python train.py --num_hidden_layers=17 --hidden_size=256 --num_attention_heads=4 --num_key_value_heads=4 --head_dim=64 --intermediate_size=704 --vocab_size=8192 --hidden_act="swiglu" --norm="rmsnorm" --norm_place="pre" --norm_eps=1e-06 --positions="rope" --rope_theta=10000.0 --rope_fraction=1.0 --qk_norm=false --attn_scale=0.125 --bias="qkv" --tie_word_embeddings=false --parallel_block=false --init="normal" --init_std_qkv=0.0341 --init_std_o=0.0424 --init_std_up=0.0488 --init_std_down=0.0488 --optimizer="muon_variant" --learning_rate=0.00845 --beta1=0.95 --weight_decay=0.0 --lr_head=0.00744 --max_grad_norm=2.0 --warmup_steps=200 --schedule="wsd" --decay_fraction=1.0 --decay_shape="cos" --final_lr_fraction=0.0 --batch_tokens=65536 --max_seq_len=512 --doc_mask=true --train_tokens=808900000 --max_steps=12343 --dataset="wikipedia_en"
Each number is 128 + 32 x the weight over its row's rms, rounded and kept within 0 to 255. Layers, rows and columns count from 0. Numbers have three digits each. The size before them is the row's rms in percent of the matrix's.

# o: layer 6 attention output (transposed), 256x256, rms 0.0424, rows 199-251, columns 0-127
# v: layer 6 attention value, 256x256, rms 0.0412, rows 200-251, columns 0-127
o199 094:090108144082117085179152082120059107124175139143143186136157112126166141129126083126131186158147106136170167084085117126104123161135086144167158115154114190156159102085099139179181143115102119151135125096124087112136164065089090134107118146156102182130148151062151126132124136155178122126129127141132137101111141104093139162120094106153151182170152126134150113139103123119127133134154
v200 098:085134072157120167179130123140076146206156121111129151105136113081087120180152183131128127086166092148140101153142074166150171096142167113125081170200162131097142081111106203099063160098106091119144102153103085067161128145150141130116083092149120172072162070166083120155119135118121155154137132087112174116158194095094121101144156129165144120141175069133152143156139118098115169101138
o200 104:126172210095160109142138080096157119111112148119108130160133137149130146124147089177097125098157137118161096111077113069071090166092102148134145138081160078143135141122164104144116089092110111117105184160128147098144091142157169094116170137080117113130217162148161134108163098110116059134066058105215143081122156130153159139097163132065132107136083090106100121191133163103145120117212
v201 099:192074084083071128108166146119113189146154168173142151106104131118121172091133147114163142178151138085163159094110133153171160183184189163140136080131130185120116134174171101162173122123196165106133131145101103223129142083148104101110145117136147170109083168113171101164161191123101174181151089063118141180111142139113137090119116148082139132104166095147175123094096093148084113127081
o201 101:067150110148152135084062116129135103143116094143162155158075141165130146089126150139122168116145167150152063141185089130143109129165127190104203121120159214104164167143122126137142096142132156170140170098159163102153136142104119142187106148230131121155152134106175133158122141099204155136153140113130087171106186153122145112117110142086143101131111180212109112148145187090153085118118
v202 095:135150119142109062191075106159139100081137069099095132170139130124119090195116139137128158143119146110151117154146095118086130095111131110113111154139136123109149073091123086091208109186111086160094108120104130158100123115164082164132101116114140081126112148092093066149108139177110175121168127063159048178189127176126128134181141087155147124156086100079165073115112148120107188101117
o202 096:156089128080161103124101197092106146080128187191156199073114112133125137154139129104118144161125091203096141134122108072127145137099168095123116103128175119133163127072158069102100073159162217149155172179071139131102115130126142135142117085086116109138083091114155132119122091087109120113124117142078171167072158106111134124144119122118155093082138183177121099142151099129146125128143
v203 107:082100124150128110164095122121128094105083131144113124114125078215082130134139123156130118147124064133158102119146193103138156058138158116142058120096090127113098095118109162165133168150159083118105112121155119138141120107139086177128149163105212108109126112155186123129156135155141106181155119139114155186131165183116115168175123129112162170129123130131112184179073142069119094147120
o203 109:153132124159166166095117144167095106129187145136168147157078118116154156135125142171172155129156164087148089139109140161073066134129139163143191167147131161139117132109157086120074139118167159106065160124155180140115114121138131093121154057144115097153122093114104128154115140142128120184140106093139077102134106086207183115068061080090154134115111084166091074136144120164154162131099
v204 090:194144160144108184131091128122091157122112108091152122160146082096162143110112139113151145120146171116154164085110103161142081160134168145194130110129110204138137161107122147080115148172114132155074209130123074147113081206118116105117167145140127152175130163101167096163166112136096166170138151109133120113149087113161124189113098133117089113179147062105092134141151110090155107115145
o204 088:132083107098154100109105105144086169180167104119108138177159126164112065061116135192175115097167109109175104169107158124104215071127088143112125150097096199111102065105110105176187131082120161135140084156177209146163100112143142194131087147192133141177144095147142132111139122148106102068104164127181116091138140088099119141106170146149113155109099129141154171082167173121132167119142
v205 103:089150110119079127146183117173058108100166126165085146150189133149056105109168172142175165126119165135151101120041124137130116104104127107109060147122139128052162124084197187138079159128092150094120082128125103087144155199153145152109120164089108085175175167084125122111144147098166190140089153111090149152115117152132139097098085130118136128146135117157166102121156064099130142091104
o205 103:165149088098110128139130106080138157118130109124169149115106077156182122108104168137165133145129115147158133141136089119070111135106173133110131179135154081118124127133141096128163107122195126144087125151197126086079139140107070064112110107096067125160177097139213069124098154147068083095089128129131143133149148115130176208142143110144171145134140099136141129141133139168138129102149
v206 095:104154102086073152126167161127071153108156146151172154159094118138095166129122124159165094113089165143136088118154148123047146095111118181171141154159104114151174124093112116132151112146121085126067084111157110167172103082068098127149137154107139140149121128133160153171129084188113161085194133147111116121058120150117133171132161086090098135093120138146116074131106047075175080091133
o206 096:187199153131126107142100076143122114098222125091130141114123156143165154084170139126091169159099143149104157129123103142111157152132051146101143098129110089155094124128143094148129075147093129126146093177108136129093158164127114092173064081142163127136133158161140139097074132158112143092155109100180111136095174113123049200075186096076078137144156087135147108130213155174160134132108
v207 097:197096130162141120095116152081134158057109093140098125095080134149067150162110132185099102108085142116132164104153121124179110196191180115102103162082098131133120164128162129086131136075094147104106178118140125151085132127084104137136114134128186147120082148114122153047165120148119074108135238124151126088126115148153193166189113175106166188122142097131103085121129133144113163145080
o207 094:143093073127119150099125122126065149147166140106157161127093072136136187152131156176181098095150128095116118123080126185140124146085089126129124102110124142166168125079101177160072193157136134131166154134119155087147092094117101122116154156188091174162124059156085073156124093192169142087133077117108146128124123128143106103167127164105133082109170108084126142127103138166144128149114
v208 102:115133076122118119091111161171121084093115131128115094130159113129158142133140116120126116112124152074126119110162136094111105120129142094168162084130123139063046130133144118102133093195104166137093145140155160143159167138159055216106158117136122101145082120099113178131137116168177115135074107167169109197147126132091101131104102052133175124156118149127174121132168135145093161141146
o208 102:136120111080159147158110189146178126140106144171179174125118147057108109140144181134138132216126082168106111115146113156195193089107137131083137171160133145160111146112132090089134092111103120117171096159125134136136165139122146066134178159091112156143113118105099086084104172132136107129109141138103150089163157125175171097141131112099144099151165149092164109149106167075052133153100
v209 097:170056146183140126087138126141129144106118115164077148084104157171083134115122175174116105150115160082115149126068164122090107107136176139117170082090134099108095158132095098107216086139094189162065136122106138120122155185108075149171163073136131117135163122133218189127106139144143107123155126107150113148111132149107195154179150123117131096051131138128107133154094127134171115090133
o209 091:097125074138095127165131161119128130191136095177156203135120093109099062165166153106126123085115128113117111136181120092180120165127107137071125119092082126119123121102050158144126190194166111140109154133185137155152139163114151123131107164150099117130115135145090099115114116213096123122193104146148136116107124131130104094118136154062177141145113151177052190116149111122163129194110
v210 101:109119154124100171142103186153094132177127073184074034132179160125117181122191175147170130129105161088170138131086198125081180105100147125120130115085160133114182139112177156110131078139158137148147152114098090142150174133135098164144208149132169164137093173122129103166130156138128105146068096098111142115140193147089078164118127148197154146091132149064096128120182210125112124186151
o210 102:154152089173141113166152115118167154158172131095138094118145162125142089175085101122095074141107169073160061106117067099165135170119152119179137143102109125159066131160145181088123190106114117084110165179071120120093152113112155157098121111174141084146118151161206132155096157115144101176147090131143105050120136089176188118136078129089124130190106146145133128094088126085161152116088
v211 093:101042122106119143130154121148136097098163133134134140094127104182123159151081156103117153123154141081118127142145095165088126170131161127184123073130131142116123206133063186084160181164151136119120135124095154124144143156152125155138152193134206109152135128085190188114160092141099156103125127151187125128103134136145124100112196105115139110103133093153083097145172147122218051163120
o211 094:096107086165161096089142108115198152085087090128134111123171176127097119072169184150106151113102129149175204108171161111203117136064109146153065143103102143150110097160135088127155065100107130142146104105128141157129134159148122064136161092180102147121056161121098117132141145168105153121156179050162103171142172036145098150029186186139100082147124141091133156069136120145172126113124
v212 104:165158139085093159117150147122071074157100165080096104121134140116105144106162142149119128097126113120169145135068127145118148116101158086154111154149109142118144123084158172095113078153126122117143130094162115105210103152114179131152113197065137179117183199136117145151107148099167144114129086106119110051112173123127138144140145145111087155100105111092162120110088117135102086100121
o212 107:155146110158173148189119121110130131163159049141150105148069139162132128120095134126160170090097157102099150147109101128129130149138026160095148108109111127101101119139126084088140141106124082129076172135092112153114097116142144135193100093130037112116134161155201127126152149074058133138140180182180159114114083160091082116089115095100121183138115073182177141126139187188094146133155
v213 101:142166115117131110126103155187087092150167174179096075123157101130149145124098080043148132135183087139127071084092158197098060109090141116098159116159161102069104123174142170121164122143084190092124125164174142096161114071143131157121147147108122146141116141180105157135111156133133115099120116140112105133092158138115142146103087079081111149146133097110161149163137144187090161040177
o213 106:110131106164080140158103151100163119109120151085178175140127165126150092094147095143094096137104127156076156139102142137085148142130057184116107135110138104167119187114072107165111104094127073130127090124154086146132110080186105097163089117151140118109153074090181086110125218142077185139090109062090124104137147118146155085159082092081127141147115148102089118144056126127072160178084
v214 090:122125114148107140142180215161184143083126156099121127216083123159132145152107100177083114105112082155106088068142141171125080167161124107147092149055103109141174128120148126110122133084164137093151062095142136139139122120147124085162123107114118141079164092082122139046182145121091095084208106143158119103160116110147111154117112065083136085149197129101163088111161093100137125129114
o214 089:149093055154100157125132094135121173149116127094105122082137140141109173107077154110086173134181141118121166113092149126150116145100098179135099117126069135161119119101119125171153111170087090112137122099174131095113124114142107150078135089167138141136133090149118077152121186102120126189061110157167117205127172080127072188127129162116165152082164108149143128176131028134130157113150
v215 095:153160073107102119072153139083130079160117126093152176090133159145141094159138138143096148136107128083125089160121139135105096080192150125064132097131082139069152096087140155158093165169146093110122130185095130158154220145090109101086140092184170164096106121158156115154160125128064130109133060087110111125180087102080110158143128116121149126158124115175120133156167126169154157105082
o215 100:126123137136138152174121120166185134204121098157164111115093105090148142117135088111160084151136085080107125132072123126125141141126079118088140149129140124115166125141139115087167098159164088105120135130107145118152133133181148090151081221126075101180116098088052140122142052131180106107173157126147106173089177151105205109083122167135148162094138161066121173155190150114107172112137
v216 101:123139060101102135116084115149186148090111126120176152156138109146139190146132150070182125126135128156143122150098114121129082141153103131143120104060115103175109121140095183093161132163154062101119152140126121105106080138138099115118111154155092112131192116120100133124156127130158132166088119166104169178142089143146148189149105061092139138108120114138052098175144070078167189112126
o216 099:103077098094114128089166075075098117167116154101083151125108152102120149145135190097082192137115153084104119106143131139128153118148150069140068247114123133069185083192075104077069096146071080158087114143096170127096120143097120147130123146144142133160125139124128149115082126164104134093139067117101130085166095098207113070124152088144122145122177099098074090156146145134155121127175
v217 096:126123097088153150171156103161125170137139092080105126069108136111140199130103183103132143100105156135118070116135115144116098119113089174169084103156146137161141152119119117116163174150136120145159235154127046097129135163098112121055104104158102119168167184126103118133124151169138145123168172116119089072136140070093123144158165116083156115132165105183151109160095174114167119063090
o217 102:119107122123157151125115106152068032091119070159128130179157129148127101089102207177155134151138132086170147093134087145176141154172108093135152164075136105178111122202080123152148148123141106161172169073156123132133127095100165098112134073172151077160135123084153174180147110134027098142153135163127203107108161110107141157145191171152067114125155117124045123125183109112166124178151
v218 104:152168135160189181155151043183131140115126157062156147105120153131070135140137143138131052125130138152131130122100110105120116123152096090135085183140113115095081131076191097141106128126105120138048207157213103145137114222077129116093093100171159074132132151159105207140169117093145140129115151112162159132121095085139124165114123151122126111172132094177132160142135060143148166153121
o218 102:087135136120111101108062121119043141117138124104124093186134127171090131105158112125090165079053116122129161155125094196110149067115135150085120155105153033081156099092117120149137147104159128100140119074110108079106065145117130115109138175089141123147136139172137057130139115125095127088152136151099141116129112142124140114149145135126123096101124092088139147129186146135073096142086
v219 100:186157117119113111150174132161103139085151118093086113127080137168134133102101168169108116113100110151157114142130143155110139136086099128126131080113106076120114157099057133162117084136195119106085172120143051158115095123074113116069133060160151098095157102173103175132131194164112090142164130168102144116094077118108109197137186140188111138107129152162100094118122112082143129069127
o219 095:074142104179143132125094128118063071137181133058133067166168131096148118143116130128084127127125115140079116133114119124121140178126141140117080107148117110183117114114096130109124092126117110194191118154113170120105141117158096121135128136161179101175064149167122150148144094167070094149149130136182138117208097114155095105075132123168159093109154190072079125046184095161113093168148
v220 097:106126152192125074173100151127080066155114127134093131097126160152076093053095088114083195155124183112142065120200101131148116080169085121118134187161172072111114087143172157105082103169096130080160183067115141106138167167103044125094169133164113133149082108176159139137117122114105106126135107112103074110107144094070148090141122167120177145103140083163138103111156143160166098170095
o220 094:151106087162155142170097066132093156127103146180177126130161121067137117136144143144127079142175108084097175144082085178038139190115117113064183150092189093147079153145134092173065122102146123111087121113175115133099071109132138112149133121112165073122096106145118101136183183167174099141172107156141179144102135112164159079153092047139159097150130083118130136146103134144135164161140
v221 102:051111129067074107102163148138112104123094122145132143089163125099132095110120143106155161116094136120096136155146111179050154104043120133104114166096131115145122128105164156120108122108142108126096075162172128079167107082100169173161168175094108083187123099113135160211142116110160132102116106115148177158068091155143161119129130144148078125115163158119177161161096161109172125161207
o221 103:192148156188200123165137138094169139091119076178069115129082117112127124132089106116160093141113172189104156161086099095106130146127166152094154121183181115117072116104098121158163066166116170093127145148137105130088153110167168146132112135072133122162151172129155081114119153190104191155114120161085106160185145105173094152100145161115172192210098140111084131140130136148162114144117
v222 098:171155175158105198087110146127108173127161155135104151104084155153119171110105135035139118082100129129122175175130122137104096110045175120081080158129165146167107166113184103095123163163133148144092088145171169167113129108161121188132113089119129132130185106100128127135107147103126090124103097091186102171100132184094105100148108090130142123160179085144129139143126112163119106149165
o222 098:047127079129121184164150175074110151098173096103138169142103114098054116141131136146105102192166100174142147125155135091148195146126091117166164135142066113085120151163134081169118127154113149096132136111102139115089113099143103126106081102105077105087098149152131092128128058135114148144114115092100136119169130126088060084190107148129154107177107105143150149161088191074070078153131
v223 093:095061163118105127155076164109117149179117146106104122130129116099154128115123154093104157074124106120144120154093113119122129099126172159127118105103163211147122182129140112089142172125138155158093111146084146110181066133174166106177084085111062160201177141104205102085132110165104127136178119104149202130124112125102132099102097074112065140108114121146125133123168072127143178121095
o223 092:101147154158137095104160127148145131193087098152125127118127106199072166115124147173122107161208158100102141129179118123114147151148098132117101110080088130128147118168090107106090127140092123107053109139162201161110124055132085180137121127148180139126162083147170129145070115172174109129106187161190088149079136133050112162106141141131139153138069166105134209083106150186122166156160
v224 100:140132126080100051133114141081164180182115147093136108109050175211166055145158079125101133132111090088108122120132157156122142119076158126095133093089175164126129168135154148121170125198155137157113130161098102188085045101082107212129095129142171140136148114187161107152120073137152118132068112152085164168107149150104165181124137113122095108090107150112061094202116166165104168153163
o224 099:101157135145145080110155130118177054123084142092119136087101099057111119111101178069126084151128171088137116052157179114157132138196119131125135176123127133137133114080091137178058094139149186128112107136069170121147151153161104130139159107049131208135091218118111185138162111139150101119131128153138095104087124125108111068127085157090108120140148139110170095054147169144107119094141
v225 101:103140089147091185174158034126096150165098066125125119110108152128110210096134131184184166135143141117132178128096143072102153137147086174161097181065052155152116080140138157172150162097120146116186151078149119126164120178185117121106147114050163136079147166169127130090149162102124109149150102134110138104179205153088131134130183169096137092158111121152160114141147110106116099092167
o225 106:118116145178104167153109143069116115126139094135150130182104112109096137132144123112065127108106132088158065137136136101111069101125137163141147110158090095121117131123161131080103150052199067142104170099208126142137073118077140108102087148098114183078197135089171122116153115101098080168150160119172127144117089128105158143098189126051135124115120119114102114191136137118197125124099
v226 108:136114079121126100128132122117136140137192147126078195133107067113114130145092104055065119110110047103088143133176028147157135139160091120120184074106080151186137151166173139125114125124170139145114132133131148176124121169166075154162130139117148094088096129128143097078142148134122127173094071114160151133202125133093161103127135100149152148165173066124140165142135147147160119144181
o226 115:090125169106110189166166168145137086151062203180142151128094115114099138178151179169126143122162141155096150131100139138141146117082154113118112139146129127159124131089104114159092141120100148069163063088117152080115188124157129082152167101119049178136156158080055111121095130118133150115096145082147156186174177126143125142177120167177185128126117141147149085092099104087100135065124
v227 110:172134107157171100143091079163114122179124124203126141102106122142081085162177080067082097124100115108103092126105111091164088053112148194096131106122091086103101105097116142126163145090152208092148130121142162148118163172168109123102105150098131079111087152130138186044148109131144086126120106121128076133127144078138201105189123167144156144103114114168192104167140104126101146149156
o227 110:137150065171102192109144119100075108092133116156120105156072090064132141177147132142180115103142122179089162143140122136113151149138118089122088140147166118117173180169184124132061170183078117154081135092184085101175132191113108116125156122115131128111163127063119083121215137106088179084123146074103135090127134135111198190167119110085096135188154128110118137142188120137151107168156
v228 092:155137128121211160094090113145184153138121110126127103128124158153104125127195092138130112132131101167150063097076194117100133149107106225121098116118142091157106130094098110103173171112138161143170108082099132094044056124107102086110140135132119140126133158118146141095172098114133121103180139148131110148143129099186137105142153090103127094065116102136022081156102094096135138111145
o228 092:081151123112111174077107131078107148073149088132194133141154113146124104069171102095127156145126147147116088092161131098077119109156091155135105110100147086096142098082146156160110097146115105105105139158091157177178148149161136146120139080114137115162077074051078115136167165112125078104176104132176128059149048101139105151137123083105078160197182139121162118089184104154144125122118
v229 097:103118111145153121144144112103065156158102184089120172118104103161158136151101099128144122133171172178118120069111126128094073136166167102127129118183172092116083140104101175123098130129155090116151140063132125103136146165119100162128098091171112110125121126161107151160138119163097101135082082078151111136113159120143142133117075091130193113136104129146137105101119116134170094122119
o229 097:142149205132131138148128157169130200123079106114115099095109164147097114075113109090131157111113141102152125200128132125125183160188104117118173177074106137162143111110146091082162054092158085037123184122178076112148105147112122094143103125095130161148204158119154136144172128111088139182136095152105130107109132144126138126153131153126109173085163151134148117137150097132205163111172
v230 105:197144100160107159146165142108139086104117118117114113106139124154127125089150153129141132194120121105131168118136134072104144133154208136153128066156037197153090188125164118141155115121162109135150146119138132151138146116208102121122174139167128105149113161139165143130142127082121184127064172138066169135149121118144098156128105098093079091097151124158169185146118110132128132140114
o230 105:106145144132170121125089148117114158132129107187109140177108168118070099076084084132140168122171171134176097135102106118140152106093117107106202144107188166080212152126077100103131219124127096178088122087107149065129143104125128130151121104198165195108133116158111139172154095138132165059184151110179135116134174110141162125065105135123128110152162119124055147069127208131122131100090
v231 102:130107147131101140151096145201122127117101149121121091163145129154134089132184139144152174137120093136144140106130182192102132123120178109183154126155135136119102105091124082145161110114115174130077090123181164151141153098189109160130158165142146099119131142167165149104115102170180109120140069153018105144065118155098053144163121129085121147087106141115121108160128101125113087127140
o231 104:154130109198118093111151149143152152121129111153169126147121101114062091137176135057102144133169100123119098140129166137180151055161098132148153075144149139128104153162157117137150125090082143118137099107136164109105172146134115102172096115194111158116142202070123146139163188091158150165170075155145112087150097154200186105129082101082069144109182114113157137105124160153127122161133
v232 108:216087138102157131103112077090126140124153089123135155066171120132133194122134105121138130174105171196086142137113080096156118176186157109131135064153118132121061146146129135090115160101115128101139151172124096125155087131115116083077142148165165072082153128106148178167122120136162143157149127134108156086148106107122155108134101152112077097122162089182111087097113090183135184114079
o232 109:077119137112119212080128172157095111159128167145122155216104170144087080146157123122113208086128120110096055092162149145137137128077099131089149145071192132114133082157104140111156091120123138109108087099093101121092075143202119174136097129138118134173112118122098115074142153160123145116119142119114146181196140116143143132090128160095124084141128130164145184095180172119151113140171
v233 093:105139136139092144166062118181167134124142074138067119102070180099162128119092123168122148141141078144124173128130153127132181185114091182110113141107124143162180127092120073133182109096146071125128174146146160120112117108135102138120115074122078148155137122087158119123209113160138125157198179198129134077124171143143141156127144184157164158123045115143162094048110114104121144116133
o233 091:125102136144131125095063147090111130120089131150092156122169147119178163141130124138089140086156144051094134135194109123075102103141165117150172154161170144202093122114172171144102182130106127163148142147111116122114080131082161109150125142120146133190151121150136168155110069110082207172173119201143194166135056099106070140083088156170047089091121169066118188107078103192146116110147
v234 101:177192135126217194114145111076113088118112153117108123110135122124100119097147164101066113131152141141155085083126156104096166121112162088122097135182129143169125089072186110154109121146122100109191139129093125083171157144150101141122136106148111185125150140140142187035099142159144111100133086078088096139192160146109162129182153118104136138098127053142129164104104159156149148093154
o234 104:134173133141095147106119118128087167131150075113199143102110124121095143116127152104149119113124137126146111101095044122125138167120082153053161114099121066074151111165114181106109170108131115091159134113164086167088153154194148154202123108111124100100046138089158145143165133104112113137162197112168229093112115111141153082177136139138130146098159067091176143138123132144087150177125
v235 096:129139090149170127197116118134129097173181171134113168126139123147123120150175106093084166171039126178074075069102156160131111165122116180084158136114128150154150123148157117087112100082133140130123105146130153161097094106188172177179070126143111087110124124088146105079161119188074109165140104156167174133154094155149121130125125103151118146083155123149107164162101074118133153147119
o235 095:170072080150108148132144119110156103159074149137102109132073123204055112126182112118117124142161153157094134072184167121152170088143115097085119195147134070120106136080049151135151174088091161145140147123156099110157103083153121090100154094159170125120104095130126147064056100144134161101078082106128152127130187148062106147167142114121118093097170126163137141122141056157159119090119
v236 105:091080108107097104100060151130147141166176115135135092191143104103142128132136162136079143105162118087054156154141168149110166105095139172137161074138146167186101181153149095125173091119105138171144115173132123161127118129175174129165145106119146133149128109103212118129132114137116145101161140169128149177130119189111080101120094081078134189076118118094127160127133179101108100089171
o236 106:143094117087182144100152190132124155165122209194169140076131167069131118085118098139140062213121137162113097059138142148141101114130143125142140112098093131133133148173119100197128148108159081160172168141093189132104118129159119110103082087191126158114138110159100172117087142116162140128128091111168142110166092129134159125111116126111048120140121142111117061103097134119151142068110
v237 098:137113144197131087170114100130125122153171143187151054125172102152127115107133134086195113178152187134094124164155116088158075153134130149174134182128128182176137136141117149174118169143093125136146119128144205147123080074148168122145095140164108124149154114180132153175069093074160123136141096156157123090092141122142137084085060198059099158128107171145090203173121136153125150160105
o237 097:168181148117145195122164113125096147053130047163066029167168113135152140100160078096144116117146118122143116127141147142109151091086145135144144119150131076067152173125151132109189182089111173165147102149167069134131080116106068134101160140134133142092144165102093117160117084128130166117156147145132098140131145164115097049130091131087138154144116117095121111139134146118079137167101
v238 096:149131097159122062116116134162087154100154170092152106143157161108133120096092114188088180166110146158160136148164089144197141158122078107149083098171101094129148133162089093073211130151111087114103092115140137145098099175069150078127126121138143125125180118122136111093124168154149114137124103096127100119119084153146128137153089167133110140175065186132102111131124102114179100142131
o238 096:123130107130110148136122214166070112070096174145157081137102160084206158121114125070112142101084119100125084101163104098137146160155081097134130178136124159161095080123103149137127141146169120105126117106152144146150125119111105158132129108139149135116092111137122151119124158110124146100228115118114098173155142143102123158122140112164125110084141166193119121122189127165062139067146
v239 097:146107115172109171086208165124112126086129128124068119091091130149065129126097120163152133151136138087110175099167131120120114149140110131142084167111181100178118157154164120154175130171120053161170121195127085187128126120101136100112146117141229148144131104164083167137136129135090142146117136121156081109114101093079127166124139161134116123077126132077103144142194113149153090159112
o239 095:143077103105113107100101074115097091095130084134161144160167173093148136120110164098095195160128113117182127086108120176141137146141167158174174082162153114121100143101068126078147125167147155139142148173159101038102121121167138128114095134165147135107074152171176129214126065129144172081121117103104077116131072118153154089121208130116138148147142121104146110129174129105131153088125
v240 095:175151134118205173125128135124125140130134183122142171180111149198139097136146086125117142183096170138055115167104180135149109161123117118093118161154091118123111165146130124157111177110164155164203165111095147140157134134113046202099069115182165097166124170135114129162123073156113147147136129097087188095150099082146157170143170070100084139091195123101129148152135136154148069141137
o240 098:104129144127176159056143144144135111131155087167117141098110203094113129103125183126181141076150121118145161100120093133136169127223136156126152166153122081108169112112122105128177153098206099095078086170073146124098120085158159126121185146201128112150123141109055117077101199125115179128155118058140167113128093143080123108164139094132182069121163084146084117114134133170172102138089
v241 097:111087140165110101116143126128191155128134124104115091070116071117122182118124079114152138157100073163142104100103067079109134130135137160139102133133086113126171114126157086092159157148079107086119146111121125101109135112102071124117127120140144102094117144165158178191152184175139093117126109107125125044176141097135229096173099140105178116139140091111120107144162118101120103147127
o241 106:091114133034085152124144160120132171098088125153090117151164102098089151149072124157095163100086120113095142156083094171120074223129174197084138114151123144121091146100115122142055161088046106122131107110112098110121168134140209130141153114164140115116135135100112052140126092111130164115111085124137117139132116119157096133141130160122101158153142144158180106074112099133164123132131
v242 100:096135161163101142180134081128184088170188150163080087129171120151163099134090145106095134120120150196173074128136173159161128108128096174112148172110151078085137090124124163130108124062107127071190102132155124097163141151144153124173113100108110163149086154146160066126128146175128132075098093138147131129093167162099141126129175095154151139125103125155175073119115143133148163149098
o242 099:183156143128096142128152072168148134127111102100178180091126108105135202186100115171088131149068115161095159132121082124086159077121097127172125089119064038105091139143152118149111131111148117075156180154168111171162144083169117082101099125130176094157173102120151141130149088151095132151128102161144169092118102136205131156128131154163120122111183146106146180125058103141147163098086
v243 098:107130072109071087121140087169056098077136101155108105120132095191102139082112119076130152110175190149129107085155168125208094086110140169144119075099145158154166137153074140120124083151089108164148126121059112159144101084138151128118102112100179148106149134140157106146088175128138129135122114161158087127170162169145094143127124099130167147078089123070118135148150160116191082151197
o243 100:169166112132156132132220147147156134149167151101153025093128187058136138107158094085126141195123139123140119129126169076121097185093079150141136168154088099139093165131119077156165136162149146141156138142150116052150101144097175106142132066119135127152067149104081150148138096090078135092148135178121138088105158118151077129143160124090198130107109146144108108136123090117094135080106
v244 097:120124101130124101109098173128126113130198091108137191155110152022149145080144090092091132126152100128103125162130121132184165129136129176124095134078107134177157151108115118137143095149100096114134139147077158161120149113105091131156064113143205170153123115076158159107133123152133160133125109100140127167136163070170107184100159114126169126156147107122137132133118113124099125116117
o244 099:153143068144168137171131105129139102191140149176125177097134120097138150080095165134118108136126154157081137134159080117129120092141187083208143143166103121118133148143095124170104125119142156121141141131159120123065037180123130159194108057124151108087153136140070170088099111099118126155105146086114056142116150142138102117126160164129094129119109193121099141193097165182152075110170
v245 110:166125137111085166154139078168118137136102111146171097104137140120114148072144166149151115129137161069142104122152051077050122089099164172192148141113109166168096167103157076226135167163134104183106116121130032112228090120161156083141121145081142120103126149124107138121119140117146172159179140156065111111099142199153150114137117159092136130169163090144150170126111152131123174121134
o245 111:191199150147107090070146176134063121077119134127114115178130084066128127116073111178121142136106141105152125148107124149092075071138091140076133066052088134124130132109048166086106103127126135137140165134128143155065103158099138133146207128118134144142126138079220141180112155084158123066115174098158194117145156064111165150108146113095122178110068135085115088076060178112094101135149
v246 105:146190083136183079039108119130178158101115103141096114147149109130195153108147110098079091120139143148130171112072142128195076125095162116105145066147161104185075112103125065099174074149112109127138152128105125146132131137157128110119135125127070114112124107142155151059127136125167125069094155073093155101147099138159060143106176122145140160123122098093110117106153154117138177093182
o246 105:073135124072114118167156135165142213137118138054160153077102151113100161174137111118114144125109131126122043081110130194094113084099168081084223136103089118117177174162140170146150099131096093132131104116093159167126168128134137168118103186079100153068083171087085140109143138138091143081108120119063172087144161100175131104137136122180151123132183136177126149095144174118073112102114
v247 107:122115111100104106091135125093116148099167157165123155115186172138158160142151089136114135128131142126124127116132099149155124110170171153136155125134140127155113152134179098129158144161081156137147093118100237118051129103158153127157128210147141124146153112100121116089172117146120159075130059092193151183105096113163131058129120128125096181124111139091088146171170103109138109144186
o247 107:180167162161142106090150127141160147092102131131148147089077170140079083146200161115086139195130093206152132096160189117161154103069154091123112153130076138142180085154107107146075171120144097103102087114123144116142191136133150163104146140154077109104111123117080086112078141098187165087158141158077057153128150104144147085143114171158131174148089107128105124126113146190160153094114
v248 101:077124137116149179088137111105143080174158126211103141174152127091143105138133128117175092180186101128146215134128174107183114161156094166161092140093109187092165147151098095159165038094098185131182146170060169154155173119143174096129162187064132169107122156120180103127125102095144145086137134142148134142116121088199114127115123146119078134142197126103165090157126111100146102163090
o248 098:132058082203123149141144072161152127110151098170126109124100092120189153064092163118140122129093163146160072120143163151124132108123144121198162065086140152177130119156144132200178138150125067122069092104110131093175106138099136157111113111151148119140202084189116114157085186127098095174114251148091107139132102139121122116148178126155143119163094114179122126146112090107147119100086
v249 104:108085110134148146115155121119099113121088201094102144103086138157069112140141112099135092191142124174130110065111116142103138104162105118163129141121112135147113143137156131023092155132132106148093120163176082162101099137091092163116126085091172055107092100138114134209138179186146086174139084128132126081139144174141168127157088111109138120090108117164098130139105120094147112147122
o249 105:160175107109169169104157180100120075136169181160127054184145114091124121108198171145090126097078129158168143169131148152118117131122159144113155188110152129065093135051119124137093131154117133071131136108113127115125157094108095124157100122169143096119104167110168077120126072151112098131173091092121073107121153127125105154167130169140120161125163133153155152122198099131091134071126
v250 095:146157090071157089105109109100096158120110112161111102107143146112128134133135132156119060077113068135065145177097129117123127104137169109079101134145166092154103124197117141144103124132164091149129099143114057174111076118138172107092141167113157120147129182100139148157160110136099096173136146141132163083202106123145158120125145145140126186081158139102175184147080160164140171081178
o250 094:121167169065172102129129132097080145164093101142102082159134156126172073155131112107169198135112140068107084095076144077194067219133140116109143071140087102114164152114174156157111146150132115136080124225100186153084147096137105156082156105119089181180122114101125178103149127158145155140091166104106171073162105152129147129150155118078070124098123153094116100156155192126077179127147
v251 097:155074101141119159094146104167069146075129158106167108116154120119106172139056085146166117034114068090165137143140124157075152112184095156156069173158175122119117109082136148111108118161148111135090109154071115109087139098114176126130125129114180154120117167120116172166174086115119137108181139127171171142116137164098091110126164139115140172168128129125122111096141090107146118161185
o251 096:088147152141120088149071088126110129097129101093151182138132180128140109139197150150151086103119099077153124133085143157147067142116072171096082093121107113147113130163124088150147119105112177131081154138149172080086124140176161130084097127106100069186114148132122114044127093080114121133116103179117113125094142119113094174098111144096150152130110143131106083172144108118143120085151